Weights of a small GPT-style language model, trained from scratch on English Wikipedia: 14 layers.
Each number is 128 + 32 x the weight over its row's rms, rounded and kept within 0 to 255. Layers, rows and columns count from 0. Numbers have three digits each. The size before them is the row's rms in percent of the matrix's.

# layer 3 MLP down, 192x512, rms 0.0763, rows 0-191, columns 192-255
101:143136146082138085084137131150091035093067174201078110207172073139175102148091097145074114105142168108108130120141128121095114158019158120121114155092178186146106161126115127156140129128090130
095:137140177128120162133150181134111118139147112110195146151151097080153120081107137117145076068092113152137068118182111077147080127112108150102243081152099148105117158127145146102163126117157122
099:121080160125155122127170115124124103120150119076084122146102062078147113130209160166167161112156136112044121064155141152149110107163088124131110159132140119097091135104129132186162091134095186
102:140119165144165076140139125125116118204143182111114198138071078161090183054117071117149112085120132165093059135104158138165078125150222129141109125117080173129087208127149119091135082157148124
094:129098133122120121096118150151101084162123132118168142142106101126181137070121143127099115156081108118153150157118082109144079106123132119105135114139106131124074210129117110160120184115187129
093:164128144136172109082153166158173153116166085151118117082159090115130129155151130165120098098219111124124172122089067161064145173138157146125112099070091117118132173125095117143120116148123116
103:128158156122066141105132158116097161096107118138173167111147165107092106125113156077143101171132138124097100140133120133162136191136126105104131024145085066140165142099065134127097133085166181
100:134205111142105071058085116091124140150180113107137144109179124072122123130120173154129134165135128215139146102138103083133141054169106118100137187165130094164163138136154136112110171139145136
103:148136139100084133157127132128137084153184071105137128126106173076104119140110135097137102127135117085151143131150127131120145153134124128203104104114020072120145156103114142181172090153152042
100:155112121140154134113105144106072144089131146096139134137106115072155119117068107155139193177209103152082132073124162117119172097079127104097102110181090168101098093142102124098112113064179148
096:086130102123118113150179121136151191114144136104120132116140081116176158112167086120158126168083114103073115104112131130134095142146085057134110149182115118098135109135121140220146137148073131
095:166153135127107144115092130080152165147122178151081196111122145186178106134150135082093145103137134146113156090129053105124117130180155114114126132146143193083139141152165131189094156143130125
100:140081100146117141102101120149132122155148213146136119117078145091070196189099093146109148161138097156134106091093168109120155124117066120189190116121132163123157150104081190162142106068128165
105:171119162141178096119164123078138156152090121061147132089086141169110165098104110140098104150158089118145176078113166067166108129123180121171145152148136079083151086083093086160152124091048112
093:137146135104138155162099187176161134137135072179083132149150100117143199072093136083207095078112153122099127136187080135090155064123059164101056094137135116163141125134123113088075134107171138
121:133102149117133191101155081125127131128123097182127091156070141097101112141133148159170089117101168167124134184156153141146119093075072130097087114132121223176120151152109106113152157081148139
098:135150146170181156103110085156107142151077114122150131136169146161132107171183173117136173148168093117153070100128120155131162174114097169135133146120144152044133143154133143099098180074113049
098:148115094159098047082115167122133153162148127115121113136093109122164113131154140178120161192096161135092133133059111141130136143136156124104102166131180111148133089128142198147119188063092113
094:107144121111166117175089102138109129068163106095070072128102110176132172145121148119190172123096114210093134150162132163162117119098159133089140156108138101166100151115155107113097108117127180
098:129109141207053087087148172162076093096162167151242129072111202143090112152141149163126118133129150098143106103099164122105123125151128175116109136140092079157135169175133097139126103107094093
103:133074102144110101117092148092091122107135182120119163158153156134147121156134092132129126091075115103103122154084101144140161142200130121126113172142107112152150148122087068132141114101125129
096:155166144170112124145114097171115137212112108121175107083159140103141160139023160102119189080141151059155116139139088095113039148138123126165077114119096120165150187144152155095080153117168105
099:120107175150078160120150122102123101084133119114099110145148167115107149168197147090204105113077177117149132120087079129153164145131116142151109100110130085172166148081130061137076110091087103
100:149098139142125122137128143117046082106139114073133166087101176076101087166097172075072112089130148173160088136106147123130123130163087051103156153121099142101116142157136158112110168098120124
094:125100106132091126170125189078133119124141108101182102164105165148149075117125125132138066118178120154115121141152119141192121069141085077130189152182143103132154122193115173115095157117153154
098:138149123096145117140103122095137167090067096126186162160104120151132123100134128145149150134116111118151134118117143095142136129143120181109114123115114127089150135156100153132115104110149101
099:185093131117146098101102141184145136121145121149136076125079136073132129189081074108113162076162131156152080108137126094162118128114076112096099131081142127094148172117120111143123137148138121
098:135135121171172112124055140116158114140082090103106120144103166069080125127113171185139157121097122127131138153157162118112088151108111116125113123140108111119145120122153125138121096151129111
100:146115147171134153134096135077101192099160122113107108156135075091138130115133117166083127104176071186119168102121154104112133116186191171155128105162119140093164131082151151170158108124127090
096:127147112117206104097117107133167108127146116155146155133130131178189146142184097108134111080097132167091128064137150136159166123154140134148173083112140201142145129057145131062105107126114143
102:139136115165088111106127171114185168120157183125092141085136119088090234150152161136152131124130091172110092177086143136104107153104125142117142122153101137145132168129147106162144075152098147
095:131069140063155122145113111116193108133119076145107181106089165122126126165071074145165073095088068137155156111085154140146096158121185116100099126179155149148090126175071129158097132154137157
093:098071113091138113144142152172108139054183116113105126099139102155103145143149194126112170053079160162105157159086128151114173126112156096162116109116126149125122126139073099173154198176132158
105:133102111169094140098165121162165151135068111132152155123131148149147159119183146074135122104101104154168098138120111138150120114107166123149095163132139162146129118051104126039134104126115115
103:051118164166118091111178144183130109108127128150088107167176062135195122158080127094102180070150145137159149112019150193137124163112106133167157134072096126132113192130147109128093145110130173
103:158155132164162088071163076073162115107174105128132120116180138100095091199112127117164106072163105180140104155084156161146153192096098089085145173106200176125152125152120121117143187099202142
101:078136148158115143151099153106115144087161090104154137125182047120136108171144121162121189080099131122116145181092125082134145140148115154126138115170132138115111151117116137117110131106115184
100:108161097112145173162135113084090111096100132136102124104117153116082111145169145159138130113161143048033193084109143114123107164094089106145125086140127098088162116109120104138109097144109097
098:113090086128089122087123143114076064150146175147127140121116114157154105195123129156155081089101141139113128093141116221131184121116169123138125153174126125116102146107135090133119143110128055
094:076087148140121142154147194094132086116127138165120105181136129139132122161143163117182110133143129143150073100090124080061143147161117093116139134119169093133161083121158096083118128163117149
097:098087136109115120168076119135108141070182130129136077132161112138077162180125056115124126100131097124147090102144105159126141108079189197077111118144091154138136112129149110120145160176126085
096:119167117118121119104089207116086103121142115158084131126115203117129090097115105189134097202176174121159162143189125102088175107075039147084122195137159107132185177053117239107148128070215134
098:122133126104085153124130074162129152141112170137200173112127143131200090119147122135149077104158168106146107153168175133135105133165164134173118140123103105103136110101101057126124147096093107
101:093185114155039116152117138103082161128120131147139147108146126078179067152187065111142140194149122141136141121120126148122112151150101136095106115164169144131124130123144105210113134146170113
103:125160115104167159132160173076122135166150100104091126128111134149112111044163136131148165110144082133143091092141136117098081104124119161109109124109151125121166117131136078032145107120121101
102:114078126068129135147102135059105169135077108138183125046163150145107119056139078129162075122106151106131118088170141118137145079116129161111145121115136092095069156108122081135167027125093109
101:066100149134074156144135106101125085147125135184124115103093156108113094122145108157141142097131146131056141160156085129080173116100134092141135113207201098151128050176158156132122145156171116
098:089173124155127114158147157120118123169106161094060150101127136127139103135065144087158113147084103154054128110152155131139164142105097141140106126112113057166142200158170121104111167035073132
109:173079128067142107081063093155172154156102130172096077089138111110180144092153092211089151170151130160089135106097116107152135107132098121097139166115150093147142180117147131160172143112075149
098:079179096127097132144144184135123185108104124111129111130148143117175100150141102089095143152092071143078099090126128132146160102136153112096087026086178168153147163088194178137183111190123169
099:063178118128165159127084091109117095101109047097126082161090106117091146179125095164125147144147050102101034145122210086135143091130079162135130131143153133161175169131097130112188086119145101
101:160112120095102161149171073125098186128162140139118160074165122149099154109127097128159150169106143104198129106130157098122125153117176070115160120132107132133107085164126145138112138119135187
102:154110124081150112111116162136136110161164132160100112106079115094138108140141157092095137185120105033145146150143148180138130162099173203091153242113104071148119156192124110123124115155078231
100:129127101074146169084121126134160054099143134157163084145118196168152104089102130111054127164090192129081184118103109169089140126138120080127057094222121107071117148089069144129075116136099129
098:109115108060156073096142119101143107090157161112169087137088099101134238175096055128229124184161096128126151165139138140077105113110079119119140127098141178143129169136124074090176125128129178
100:150141131159151128149175110121105117121118190163144153091102104160145117147122139129103099146080122133107092208131115126134097112039140128159165117147105084117127137158063110076063152095087169
119:170168136107117114098138083136180115167139096150181143101197110185162181112123146127150126050150138097086145111109137154115097104146145117077068109139146114147117146152121096130130149159151146
096:113100082174107126144175147129138156131120117147090087125149167144109139108192118136162120155169104104093119091089171156132161145111103090113172139168137076174111162100113107071116124115104141
096:140158170100089116072130088106134111169175078067120115130075172165148105166102100125139125138167123102133176180154148106160140116118125090105159111109075085163080185194127080176103112107133111
103:132112128131139085098156156087154098097129084149158134153188107108089134114099140098115151137164134110113178075088089106134153160149105129141167140207109085156060121063108099198153137094134163
099:089100091102151105128191096091121124137154125056109095104106111189181123058138191170101101122105187119114049111107198148126119089077156112078126139087146117122111141106107156147138053171140152
100:106076118157078129153156163130132135136116141112135100089153133076160083120222175116124155088119113124173127123176045138144095128147122125128101172183196103131140093145126185133120163133155131
095:224118108116113102108120014178136159148069166143149099079175116141101162125137116111154100129132140113136117118158054169141090119140155065164190116110140143137105133113087101123143128144132115
093:142163145119136079087094117138169167119135080094163148097073119086124153181083056173165138133149145119130139146081091136075115106148192176128160104132105147137112138107100210125092192065134147
101:160084133145128125139180187085172169116154102161161102136130112112175124158154179150094162136091103093097104137144147095117125117129120125123149083155142113105154087142104159123128128106094097
100:158127105146131171158083131127139042141116155093164105146172159071155138174116132145133193153100087138127195156150146140117122150065126144115083033128155171161101115078062103113115139127113135
111:155192114141175133125090153160191181177126121184106172126056133078078088096142162126118149134071144121118136104114162098101140101085091155150144120108187141171101152159113104184108161143110122
104:113122113152134079119057122090090161098100176145117102172136100069153104151090130108177094121081114104114079190091129182065190129169129085113138120126102171094138126147131142123158089147059089
097:110090065165125101133122150178154177169195133140122178136139134162152117122129109135105126101121151118133153166150108085111090168170135169109116132173121111118125157060099105124103125177155120
101:094140155139103104111144123090158158125111075119104160061068106101151142138157084161125118093120111094127156145161095153129097104110082104151099127184104080116140154123111108091107171154086137
094:155141159064065144130081110151125157161170144101143092211129111153095096180121153128119183110089109132139069142118132112115140177140150129134117206240117123157118064107107138130168109178195165
101:172190128096141170164185085170072142180149151096134163163120060152117093049100103095131104108137117116147114063120110103069175142105122138136108090106080107129119133151103109181125147181185163
094:140124141064131118151085139136129120112168096134104140154142178131112087128096109117145110093119106134119089114193152128134135127085089162152132073142099125082146116125079087057103132129150069
099:156128108092139161143154150094151147188145152107142126150163193144127107156109133142067148168165137094141112068132094188094131101143174095090090143138169109140136061115125112140106100143115141
098:104173149144090193076084169180069153050152100138161100106140165117190116150110086093109106150108114160106092122156086173235117101090143122123129114134157132099122073146132164146167104191081147
102:113098169153106118154162082078097038181084113089160139146110148113169098128147075170176089130145157126191115148131171050176182110139133115137054169118137137077127141120045114157127101122094154
100:136114112112153126163110079088063104088108145131136144109115146128155111126059110112135096154159156110094195113124108141103107170163116158135140153124117095143129164154164156094164072191121148
094:192112128186121186171124151080098164142144108157110144134172113205108140143122141139163146189130152108120182101117079100085145150116091162125153121100158124152185155123174139186104079151075112
101:118093098187089124109136132102066141123110143091162164109143148066130159109121131062144149123151103105154111154143119083082136129145128096074122160101148073143103169155161138103130094155102167
099:137101124108131072147150157106083129133103077119120153110088119133142135089075162114139149155089108158140143108154146158112191157101137143168161123102125141100158079098075120130077110095141195
100:098159145133096133156113111144114151140121139119114118089060038100129134162175107139153089158121152058160061117125139149129136140117116089148153117185119135196077137128157125115140126126136141
096:100168078132089118119146071148110210126185122149083118049197116118070169116119195123093114171114069094091128124157067134086118081108087097130145119120148117145147167185130196120060179145084175
094:149086128189137114107041116140100142070127129127100081121137077091125144127121122156170154094160152195102103149105174129089113089122161088118176069157104126128103101153075102173131111161139104
101:137145144167208104120120225108092166122213089092115118088158064156048140160150050137116128068158158074110120105132087107145166095112094150111065127078092181155108136135082163181114135168094090
101:119111082159093096122160129123141153144104115127107143133116185146119151094089178110173140095107125161055091128129115054167115123148164145204137093110138098159131159124109119137136111138199125
092:087141157148113154109101086131112056109142143153190158153137117145136089120102204135120142128113129097221157118118181163163162167123110104120229139141169118098130071143146109175123089131170125
089:134104182132139136086167119144142129176074082166110073114120117092189158152095110112064145144165172080087129175083153134138112138152140077109084131113098128142169124091110186157199154131133129
099:172072097158074064201061197115142130105071179128125147147177190136098128145138147215174103145109135145169164132161115174204108098111124052136084115128140111164130084147126112116152080076175132
098:150128087143158201116102065091126170160052113148162113178151165103087128147155204170140105161112127089124149092096066153065115129123129114113164124087086115133151124134158095084146158115115168
098:108159085126141161103078148156086131106127112110181189137107134098125127067107132090074087157118124114079123162093151105158062083114127137151134146140182095112154119164091160102114152046127081
101:119117075137125119146072137097116157082106060114108152103148127098149127155139131157111150187072135172124117091112140148177160127177136125141163108180131103145126149147045161085140174137087145
095:086102157193162104125159179139105095200123146121095079117135085182063198155043148106169142107091157155141117117071142119174184137120158175061146145105105159112155108182173140170074112149130128
101:161135123135146157194104143154095170087149113085141151110096122076084086110114147106162143181106132150166124138119195091091130162102132096110133096145142110156153131133080103118153131155133114
106:113109079104117105109032133170122107159091100163122124116119082074143150137191089143156101114124135085177165076145090147121051150120117115093098092124103188110099112132115169164137168141079109
106:061101144134220105169083146092129119114121105124159178151186130153177131120150155118078089115128113126125108136126146129177124167100148067148168116088123113136183131144175094086097140126116152
099:204118108101149100158147145106166137124144162183133084167084133053129120058096163130141131226091165111120120098089104130192102110134099129110155176121123166149144156172158120149108161150095120
093:187156163182075126142077117130111177127110145139162117097162140204097129120114166107142144143105122085172147181154170097172117133178136142131085053154093097150118149139102128165130144112134111
104:149119134116103137150043113162094165104109126142120113181173160196145139139104105120119080117141128121087164136138126111104133155093209107134159086084164109122178118119134104136127139151089076
104:130122150122133092178157129114141105123145206156137161128168069176167138122162124199143152113121128128056187120105121096132162151142182118157119145103127118127122147119145117123143194147113111
094:137136143169139122076087162096143090136143152115126119198121128122101129136170079151139095080148157096134084068089096181150134112093100057128091114185097083141123075200106104143114155132140105
105:142124148145069189156185111114149152111167116130197153071123079096112127107133139070144166150174175080157101129157084143089132127123097142113151169086122096150159050113162118132100140112094082
097:098068142088125172158162106098122158125171117167078136090091121089169128079135214140156182101167126179154135136133124173134194142140072143096153119172201114111109142142161088141109165090186107
098:152117121131205075112119111131058129084182127169155075176132125145140154164085109114147121107087139161176129157120137150143107125122152097153167161139068097134146086172117086154163107103135142
102:078142146104123137105075128103101139205093159164091163188119135162161154142120128116133144177078135146092110131146091113114090130079137120117097113122073111139100118171156106116106121045149070
093:104118168113162093182078124158167134148094173130132140176134111163114117174117132168174143109107148170142089122089135101104125167134198143161126142107159113063143079166124079059118101150148084
090:113155169155129136078073061098156130156090162088139064182131114176095161157066132182149104113113149149117092156195059134098173110075092159143109134155117158106194155102131130138119170113131105
100:124134106093146113097083139118114063110160146128069197059137162091158127101131125122139179150177161103125132094112178157113058094132089107099163123070098133147139171100140086122197080188136100
099:117100131072121115173090177088070142088102127123130082169148113104124103149108070134174094122109093089113154122174118185107159123132115113166128132082169143169175113156122135119119136185167182
099:126114189160138099083086118117152147149138148141131169129162119137168109168117135104163170075103139200101105150148123228077132161075158150155141126135106178076111143110120107113105159087093137
102:061139171107142067151091097192168100119118140128097145137133166093121156129145118127114087150102112155161139111201063139072142095153096110088154126136130154151094190140117147139185139135071083
096:144159122103167104128168145146163087062055140150126098131093159176134131153158111086141106110080144106098154102137100132152111172105102115148137149170210179094122097099151136134149127075119101
093:106134192114199152103146081140162140155168110100123140128124104131143076164142137152107141152162146200177126169126178121121177149139140150122147117105160173141126157161104164033150085140114128
099:150146092146162158125081165147135112148134093147187065131105122138116100088082087119127116118098099120178071137149144161146179116099129103153123155206093167159155165176083094131138123132165134
094:160083138111126105049119146075078172142125113089129112139101159141101109156102098177103119174136091140108132108100190139160155108147146111072127124152178152108105154144168091108166155110128157
101:147151126135168116116150154129152139099152115152099109065144182136061101134135169150063166139114122142129118117166137164145119113145123109121119128143095099131129147163128147210142126218163101
091:131168108139072160178101148093081142125121091084135129122136167190101117127096126078103131114102173174117119122134169073099093144079133150126123121103172175220096147124133152214133139079133165
093:108141079126103152114087152123129100140092092102135147143137069104122105127121086122160137141101119131135113159116117129185127170133123114153160120114121111090195108112169158150070111105141141
102:095132109151107083132121164108147121155045133132141182167137153123126128148158122108127113131060124105143217150128110135161145129166148142149130132088159147139154124166163119084109098187114176
098:197083123073128186135161154100136126120088143142120058171083132117102124079172143121113159140100152127132117093084097145096131155090128133175176128086112138127147179145078127124084085067105053
111:097155164175102141131127117133158111130085091119098117088135134124162146128156124114125150161073144141157138103118163182073142109122056101127181076078156099155140115138148163079149074095113171
101:186112148125128075143149147151126136068128160095072163167133123126175118115139176044152130134101118132113193112082165171117155098163122085191141149120050147146117154143123094224128112128106100
092:151098105147151088112087074140217160134122087143104135120163120168153158169091084117200135110047091145150062123105151078144129131123146117099173079112113177057115080137117093073153092163108174
099:181116147140161108084125085123121107076135111138127140141168089180142134110130137139201173100198149107142173181131199154132116114145084095122124143149072092070133178116096147191121086112131036
105:112181144059113084098142140124173194064121139145092116120120114118158088140145097102150145120163156081127110105079134171204111116135100133083157097146116172097172141125098097121079079120103098
098:087139131086163090086156175155138132097150091108151169210096056166146112093087141128121227096148137118117103109142091149108147132102092114029145115088067134136161070056162135123063112094146076
104:163143102154145114155168162144105067137108159129166108083113141158108098131115112047112090067127112182128105124151193177217097105098119105077134125182131114133109153149202153145160125103176113
174:123109135148098092132125152097157158156127173151101116134096158146108096167191143106180106102090126123140149164165074124152140067108109128106121059120158112125125162024144096121097116093130120
102:099091087084109126150139132157161130100105155100078100126207152190129095161084129075207103091118134134100098173096129089209132118126071145154093165126143129086131112112151119143157127202136116
099:140107116150048091178160109074147092084106133067148125122096129097171150172085116120122127144129121133179117117131131134142141121105104141144160151148054128137098142184099195143149125080106093
094:236117162187156169119106124156071140110189131126090118096133086102085163184118147101102145070080163156145167119098108153146129143126166083188149111143121186166085125111106129125086143115064122
102:140170108120142161116145143136172116137153105155124124118086144126117105162115139105120121124091170206164070163124106136094131123113104088156146178174095126165126134123104118129106126134172142
112:164141120159137142147127157130104112116151184164094129118111106132128157085118122086088158096104119172101127079125069123142127092128116138167136148133114141167117104097117141149091162129134153
094:173119137144125130174137153155130131100136218105130175109163151115166080132129085154125027104053041093143122113186160136142135110132113152153114105149138108153111085103064165092070090115116157
093:104176199162074184131123183102124097141175178124177067106145131111138093092154089085107079092067116146097077114132174059132091036123082163169107113087123103082110176139158145138166170174128161
101:110135095147174087152111101121132078118153122133113107062146097139144143148075113112133168145109154160147115110118095077111072141134120116049128145117161174144148142085118056111136187116122136
097:142149165144138122078114181074109130113163139133070094080107139105066106150095068202118146034090125170121119074158118084091126120084107075136117123101218125127137078200116139097106132125119135
099:103130145161151135101166136168204134113115058111089174128062129154111133112115121191140174149168096149142169101146166114183092103104104090151097115109128106186086126147106115157096116170120118
093:115041138103085132128162103153118184178115144109117149130077144170137073166127132114119072121129102176144175128115108068163124118113136172151093161131168110132112154089106123195125147112126190
096:132131101125145114092041127147096137163116173076075129138119131062064138134135139069064077128138118126148132127135085155137110118097185097157106164089142099174091194148140054154155189073156129
099:099150091080155100127173073183099097164121117117079141161151163159173118153136131216121116148087123127130140124112114178116101162152125127102091051158142105123179146102141170107114161145138139
099:154147131148123161087097156076183127128141132142094125139116214102060155099128171135143209147111176087109065144166131147112132142098158108136135126105119133098082166143120157167109143141162147
099:101089083142084173101126186098167108081164085079121106117112148107094121144119155073136172160139102148170112100120173077138147107113140069122106158090120130117087076102095109090125145052182143
094:088102146118105121122145119129134130160134125116096098103126072151156121142108150066091155126107090131069193161126172208081104128146145069190177109134139125107111080126136210151109123183165161
102:054156115146152109163091151190146120114084086124159134149129110156098130091054134157161181123159117150145068153121195150141081159189123096059106128139167182151136215149103137092151101109084129
162:092104128120132232161134151142186136133110111140055118098076207161155160123132113139149142130054104158137101080145097113146202139002117086091186126118120170198103124110068129095106166133155115
097:090092097156150124115160134133140132102097054086083118129149174098095156124089169149142131162127125115078159183090188175121149155118101148071105130094186178111152112137134146147131119101092117
096:106127141111104125140099108141091106156138126102111146086153121089131090139130148109140134135160116100152059140112103049139178124161066097142109184123167089160087119127139105145174053078196111
095:133150133160139203108100131139131175117152143153126170089133116127085094150142190153146137117130169096136145108086086105134126097075109077121173130182101141054126132096099144139101146080098111
097:076116146136113139130136130159164176107115085160159059144083117105104123105130196086176096135076075125151104132180140098079149113114150196106109128178123126103089192106112123123150079150159080
096:131148107148070169129110132133134098098111128128182169118085174096084099141139174082101111078106179114111107132133181100126131150175131131095114092198135088133093150172097122080114103194155190
100:054100140097093150111159152154147148174102104107129138083132123095135108137119112113165085103169112123168141104091083140172145072176142109081151078154157142150147140114133150134114125110122065
101:127091104210133193094153150113113214085160153131158076079116116143168085159158125102089109152127100130066157149121111136138142115132133113132136122141152091111157130141108114160101125116125091
100:153121117108116183159171135121110132082138116117164104149175051143125127140160110137057122096113128133157160094111114180108153155068107093131139087117035088141109148116167129102126170127168161
096:141167141141130137134149105126157072152067080182159127158133139120071164251132143144207137115076136132149132129114106130105113122141171100133088148126189130078108165127074149081166145072157107
099:159147090082139140136147079169164123149137099130098155141112154162139145166157160105085118093166117079153174145106168129095050155132080196187112105165165146118121146160134092170145167169168152
093:144076100133139157088117095163134148137105102141166076172119146192157121115141061159114109088154152146117215128154137140111124186100125169137100109121180157104103133104109077146133082110141088
096:069156090096134133100153151133168144140136088122109072137129086138128102149140112137169122095137086131137167102156128173150165140148143130112162120169176170120129141172131181123126149162122163
105:139085084142081125147117109165137175100167082084122130112144152068107122107132129116196135050120115185104105161172135147198169175059119104088106169168153111132104139145163120107159126142160114
102:156139163157189142192097158207169132130104096121144172082234129163094131184131061116088137141110145104165088115107138121167146152130175106156143128107101135185100091173175125157127159142112098
100:134132135055110172158158111118105090094088110164079161170131129128102071136145175176114153124129158148161139115129121162068146104128106089136169147136126064146129067095092154100136148123140168
105:150057124086185094062158155118166159135109148132122097032123134103121149156118100214138130131111167137117156082111097097093141123113152182118164137089172157114101131084126155138094094095076087
102:201153131118134101102149183194113185135152106112109157208097100142085155123105134176122119167145161144154092088182131128085158127157115178122121114098106130133096138151120110141123142191130101
103:176162186149152156147154131140077067124122181170156091055151085085101129139124097148168092128150110168130135166173174128090105070141089143090117133084154154094119111113111116151130127178175201
093:096149123104181050170083218140148108125094063129112105165178097119140100109157159131179126130166124139178105121100103118140101138113157125103161129130107168116141108149141101158144111147135152
090:137122147079150103149113155118157126135139119111133096077135112112143161091110119109122109129144100121123107126102134116110129121153150162105159105101100214075141119178172139174076090110120040
098:130148173113144150141157126129111127103164083073134146076084027104114092122114107124081208180174147102200113093108176081121055097145144125152107161097161161105176188100201106154163104126127100
098:092108105118146178184127124108147127106167066095147147154099102172154117186122087162104119174125123123138132138158188137116057109125142088133185078150127110192081120096075094169125082085123101
097:166137131108062126096067139118164130153164142114129120178057137107130114091150174152127154167102116159138115095152073126155104074131121113150049038084096134134137125107178145135088089143154145
105:120117173170134129163134062077194131133091172083086163076130124134128212064116163154096130114140128138139104132097107117142085142110136118144139158128071130137166103191147116113093104106125120
096:082137137135130125097088203145101092113091060150099114091154144145204142151126138167133101134143119120139107153164160104131109143155124184157103143112120124078107151127131122104114124154104154
101:164137140148081129079199111071071100099141118141138146134128131115153141119147093106172103145180155157091115186099123107155120167062131158124090152113141155127124152087116077120066159129095206
102:141144119169154157176120111121172147071175089138132145092074136128118056139151161106158121097140064169103149149081115255133163162151121118118135100138072125134134148111111105103122141119105132
096:162113135144077149175061105182095072136083151070119145182128143136086099114128113093163106164100197109141128138075125127137075158111172133107152093104153131099187116152114140190168150153080085
100:131160158135107104148191109083155109149096137145091154096148141110150159146135125159085081147140152094152140172142147181081101151185122083150164123106145080126157119151137103122136160109154060
098:137114094182147122175130076150105129105114137128151155159088127176098076120116158125094128093197216104140110097110121120136111123083163176096153122088128146157164082146109129037130190149115076
106:121132160115102122168132155111067107140118143094115177195107174156142123170105123141100118180114147099177117080185158151094126169188159126135119078161153138140158139099160115118133163105119126
099:132093084198154174070124137139153094118104144120169169094097144101090134104134097147093105118189134107067092132136091154141138149074119141143108150149173072145141116093109133123210114110135046
102:141152119197109107102096106131139173094172107139188119137106153159157106181141088057078131096155143112176128138143165080123149141176165127086138169126180127137129166062121106173134127084212130
092:135121126160143133163147133136152093086112097119125166178152160121144179159117218114111135117102162145158071182120139099137064123100139160102151137097127175155078159134178101136130125167171164
088:085067126109157149126089118119104113143130103088153053152136135128120129124133153182152065124102161094144137149122102136182148136135108085175027121127088093094171121143112133119154167098099059
098:166193139176129102174153145143063128115186131102160135072142170158166107102140112111138142058106128132105084152106096106125096143137108157111114125189148115150133159163063176136106167178170144
101:151116125107096103149115137109138091151137166095083120073082120137144106158124115162163065138203132115148101154139156088073039091183094153116167081108075058083106184134129082071078145158135118
098:161131169133128111125074127154166123191145095109088144165138127064122130113118099167125158131112099149119123170148194088072087145124106140164159142142123174165113132118148111096145183142128171
098:124122185096101179178128159134125113142190156103164163102119192092162219113122166153137093121146149162179072163127185152138121103127124186053114143141180143118157216130093135130166159173173101
100:135108099096121129144082168114112159092113148160113155112158153137161100137092081172198142146067169082128093173128119074116027142171109113104177175148108138135105156133121112067141114190136145
098:155111116116107089138124128132148121066083137132144155131188104120121124111125127121096116148084160110126135127103180098075170100119138203147124123086137169050095139106106158145066085107097145
100:102147076213124095124145067134137159087159140163138147162148137112118059179111139114064107123103151124146089088127132128100055089167110118093086141162112166171081123162154147144152089141127117
099:128104131070168118184131125121160161103177110115097173156096094090121099078172148055094096079207143143122131154160107103158159094156114157116181080110124138143079123155134058125162141116079139
093:151101084138163126090104138208202145084124181107135108156126135183155157141119174125100105105120211104168143121122159118071142142166132137131185113067165140121133137137105117153135128135088111
100:158136146113134123148108099124147139103058092167135117143145154114115145175109075076104095159127146087088104132150092110132149132182103198109126068058101160115094072119134139107049152132091126
100:150135175153066140139179106141168081124124048140131127054116111120135138154182138147155199114117133149142150132104168159113111138183146181135160103103157122117149095136099148098130131093230067
094:091054108133130096192133143092133105126102083128066163106119147115104136097151172174078118161161129087111118136088092114090135153122103118127119074131123087129118184126147142163112128111119127